config.toml
num_hidden_layers = 10
hidden_size = 192
num_attention_heads = 6
num_key_value_heads = 6
head_dim = 32
intermediate_size = 960
vocab_size = 3618
hidden_act = "tanh_gelu"
norm = "layernorm"
norm_place = "pre"
norm_eps = 1e-05
positions = "learned"
qk_norm = false
attn_scale = 0.177
bias = "all"
tie_word_embeddings = true
parallel_block = false
init = "normal"
init_std_qkv = 0.0217
init_std_o = 0.00485
init_std_up = 0.0217
init_std_down = 0.00485
init_out_by_depth = true
optimizer = "muon_variant"
learning_rate = 0.0058
lr_mult_o = 3.0
beta1 = 0.95
lr_head = 0.00443
max_grad_norm = 0.5
warmup_steps = 200
schedule = "wsd"
decay_fraction = 0.881
decay_shape = "linear"
final_lr_fraction = 0.0
batch_tokens = 16384
max_seq_len = 512
doc_mask = true
train_tokens = 137100000
max_steps = 8368
dataset = "wikipedia_en"
Each number is 128 + 32 x the weight over its row's rms, rounded and kept within 0 to 255. Layers, rows and columns count from 0. Numbers have three digits each. The size before them is the row's rms in percent of the matrix's.

# down: layer 5 MLP down (transposed), 960x192, rms 0.0618, rows 891-910, columns 128-191
# up: layer 5 MLP up, 960x192, rms 0.134, rows 892-911, columns 128-191
down891 103:129147119123204138106192073081094145122093159120064142153066132122043185139150067164133162125083176107122110161092161114137052141157117145167179106100129148095136085092135159113181141136135131
up892 090:132098150082143136125076164145163140103127174086127120146126128095116091102105136169109128176135126117115091109110166104130148145073080094093142129083146186126123155154137091119154092127101165
down892 090:175127054150096156186116093039085167107100143184166149125158115188165143163080143130162141102071193142116156136102125133169111150142180162189099161126089118170073135130089074121181158106105101
up893 095:192150111094167075076093144122137152153131156102086170136182094101162094116100099081072138183115079105123137147138124141103174148120194174150110138125100111093105140141162120182157165127161140
down893 092:128179128132121203139065126143185144130155116137092121111147149200161118148147075110113103106105133095120189107108148137105147153144142163124169100113088135175069126130103096108191170133067115
up894 105:158167113104155093152086144162143134105145120108098121128099122113147078170184133121134125126119117146146117117121182070138140106194154138115084174150128171039074136165049152126113130098141120
down894 103:161108104122112160084132185127087093143159148136079160168093138125157138169130120157115120051090132143095151132092168161105090186127080147152114099111109165158147107131103163156109109111126131
up895 107:179137172148177168152085187165065141140115165099097137104062152087076118155081091161125173111130126100126162171135122147113119141130113161154125128108136183113105081075083123086092100156168124
down895 116:122100136118124169097097089105140116131142157129082106128149146106130151138092094097091132136120082126088088136130142191121110122059198125066176135171114158089088095149160112121128096162166165
up896 102:110140158147118096146054156055188089154123117134165187143184077167073110156156123140182151181090124104169078109135111111102182106135159134114097144147120143141143098092095125102107106133115138
down896 109:147198137176169064134093124062162151145123159115080141134098160110153098106149074132077101147134084150173167113146136113116096147161087137106174113106157175154122152065104165119126098161140075
up897 099:128120142132207106138109113117139130114132180143144226159148059107122126100105112152180151115117122113111134100117117091153128049142101163124079129116081167115167136184188119071204155141110218
down897 094:100162150148152194104088147082150152100134110100181103131026150120197110137140167139137113141159132148164140096172112124119112146147199069120138068098098156124158113070099119102066112112160168
up898 100:157091156108081088155135191133102104173116150088113077131118098104085149140141217167116121134146121113078130065112119116145117120130128152102060127140131128124150116143152137136126152116148089
down898 097:137145147160110096098101091095075125122130118078085129127102166126128200151117152127138158108079127129132136127116131132120125130162083140121145199148116110106121105100125137208130128182141090
up899 100:135140085155192130065126157144171159142182154148065126145164133107105065156108126145149119114130132106114104155083133098113142085175082089134160172125124161170130143120099128117106140143109150
down899 103:171130096111135170080162058187109115090089084086169092132103112157106129082196151201126115173092107154136164108129173199105137145185078120118104150108080124086136089102102189150178135083115093
up900 104:103175141134141097107113178152122105150123140144169150119151136135193127199064100096113101049119202125133101119143090126079153100122096142149131143167192047137120111167174104122177145121113135
down900 101:130166167136116155157079145162137135114122106120099138054056165129166147191112078137147187108146158158134102135137141110148162101093157187131057160183160157149142050168106126160184154135126096
up901 099:139096095109176109172123113152157143164077221139120123084099102137119073142081140052184109130142104121099157121138198131154136138110119176113125155131121111197156183052164083137113138121151187
down901 100:134136159111103200101117161108137106142163138171118158222181127161134138128147123124110101148060156178161117112113109139145127129138128072099126100137122088084124054139120123127178209137148109
up902 096:122146121088102130085158151081155085112130112112194164154126167098145203145096175149120163185114136126145164187118135153145137136207089097119152133129055057077112153096170103140173112144153102
down902 096:186134131132113118125169111146112112107088156098014102139119137211127065141152180115169098103192132123176087145053067149090096106088164126128154093080119110134162100150104108140142091151123161
up903 090:057084148129122137170153102115158142135166185072136120075131088115117139087127118096099172102120179148076160136125132102120151103115107165106164089144160078118052172153117118115154165097143120
down903 084:169096145153102128118202149158121107088122117155117123133115061174126104137110082084122092166115087101092167129135139106134121082101154162113136131078099126150128172127141109111108120170146070
up904 093:126117145159078109086129144092162127137147133082078100136123139157066144125091138151102166108136158120096176132141164098123121137088097159079135102072141147116124108116123178174147144048189110
down904 091:086089151156168103109171156137131080098109123124136159103127148122163127125163107113145098064175150144119103109084139141110092123099160150150184111118165121121128087186070099074148136139111110
up905 091:027138057164126115142089163032108112131126139122151111146111115141117124107161132072132110147110134133134134115158099116107177177133049119153172125162084159150122106127133153142148164147115159
down905 088:078110211132110111150123108129107139135162182120113105071137184122160068157110124203094155143122148127049142155123101160103124093111169092143167107098144126072187113182130122123143182074055170
up906 117:080174138129135091037090095129140200121159124141127193166100146134148153142100096148114090124190111143152097156145177137142123095124054177125162149068095112142138113132174112120129118167131124
down906 111:113125132135100116095118153194122065157125158181155160128091127058097077097131160138173159150117170140032110142160178075114138143096156109104113187129161123175151181120092082195132118173089138
up907 108:126101085122136151122142106127133143098108143132137141185158183170112097171194129112070166120185125090120164144120111107156165121096135167138123117073084100147077208109085074168151143137127122
down907 113:071114089104195117138109193130123144106127145117156085125143131125128116050131114106124120091138167120092105134163105170134114091118140119130159120127171087127203145139187121134108196148142123
up908 077:125090135138130123111172097154174180125180097086086114151070111135113138088133019142048150098123133107111056126113140157138141150159123122114083171099108113124129161131146190140095120122128121
down908 071:101133148122071113133060097073174119064134130077184145170100101113169138074109128142128123104117084123094134093175169082148154077080154146157143121132115132159124114068156136087162103106150150
up909 108:145151179125117115136189113139132105155193089122114145108134201115117146204124133139094106137165123115083139105112166136078127127116137074103133123168167084165059145143087112114208123098129080
down909 108:129115126237113132132190103132075112102080129132103133128156084135128151125094119172087108063090130180162120123126146165136078199112157080103133145143161184125100106105092149146110106143096157
up910 089:135093128135098184135140093173147150102169130160181113171180152143144125103188115081138158132040147129098098138093095128161111129094141115105163113092170137200133164112134145135129129139115104
down910 087:099121088115097119084156126096077156088088114105069162093140068155116178178195168189139119121081074124174143110093166073116121191122084083109204144103093135110150125128178138084214127121124126
up911 097:112120129131123139169116137131043113134121119080148140176177141121078096146173118141095106101112129132085109112120126112168145138165109116175107131115073127108143142108176081132135122125110142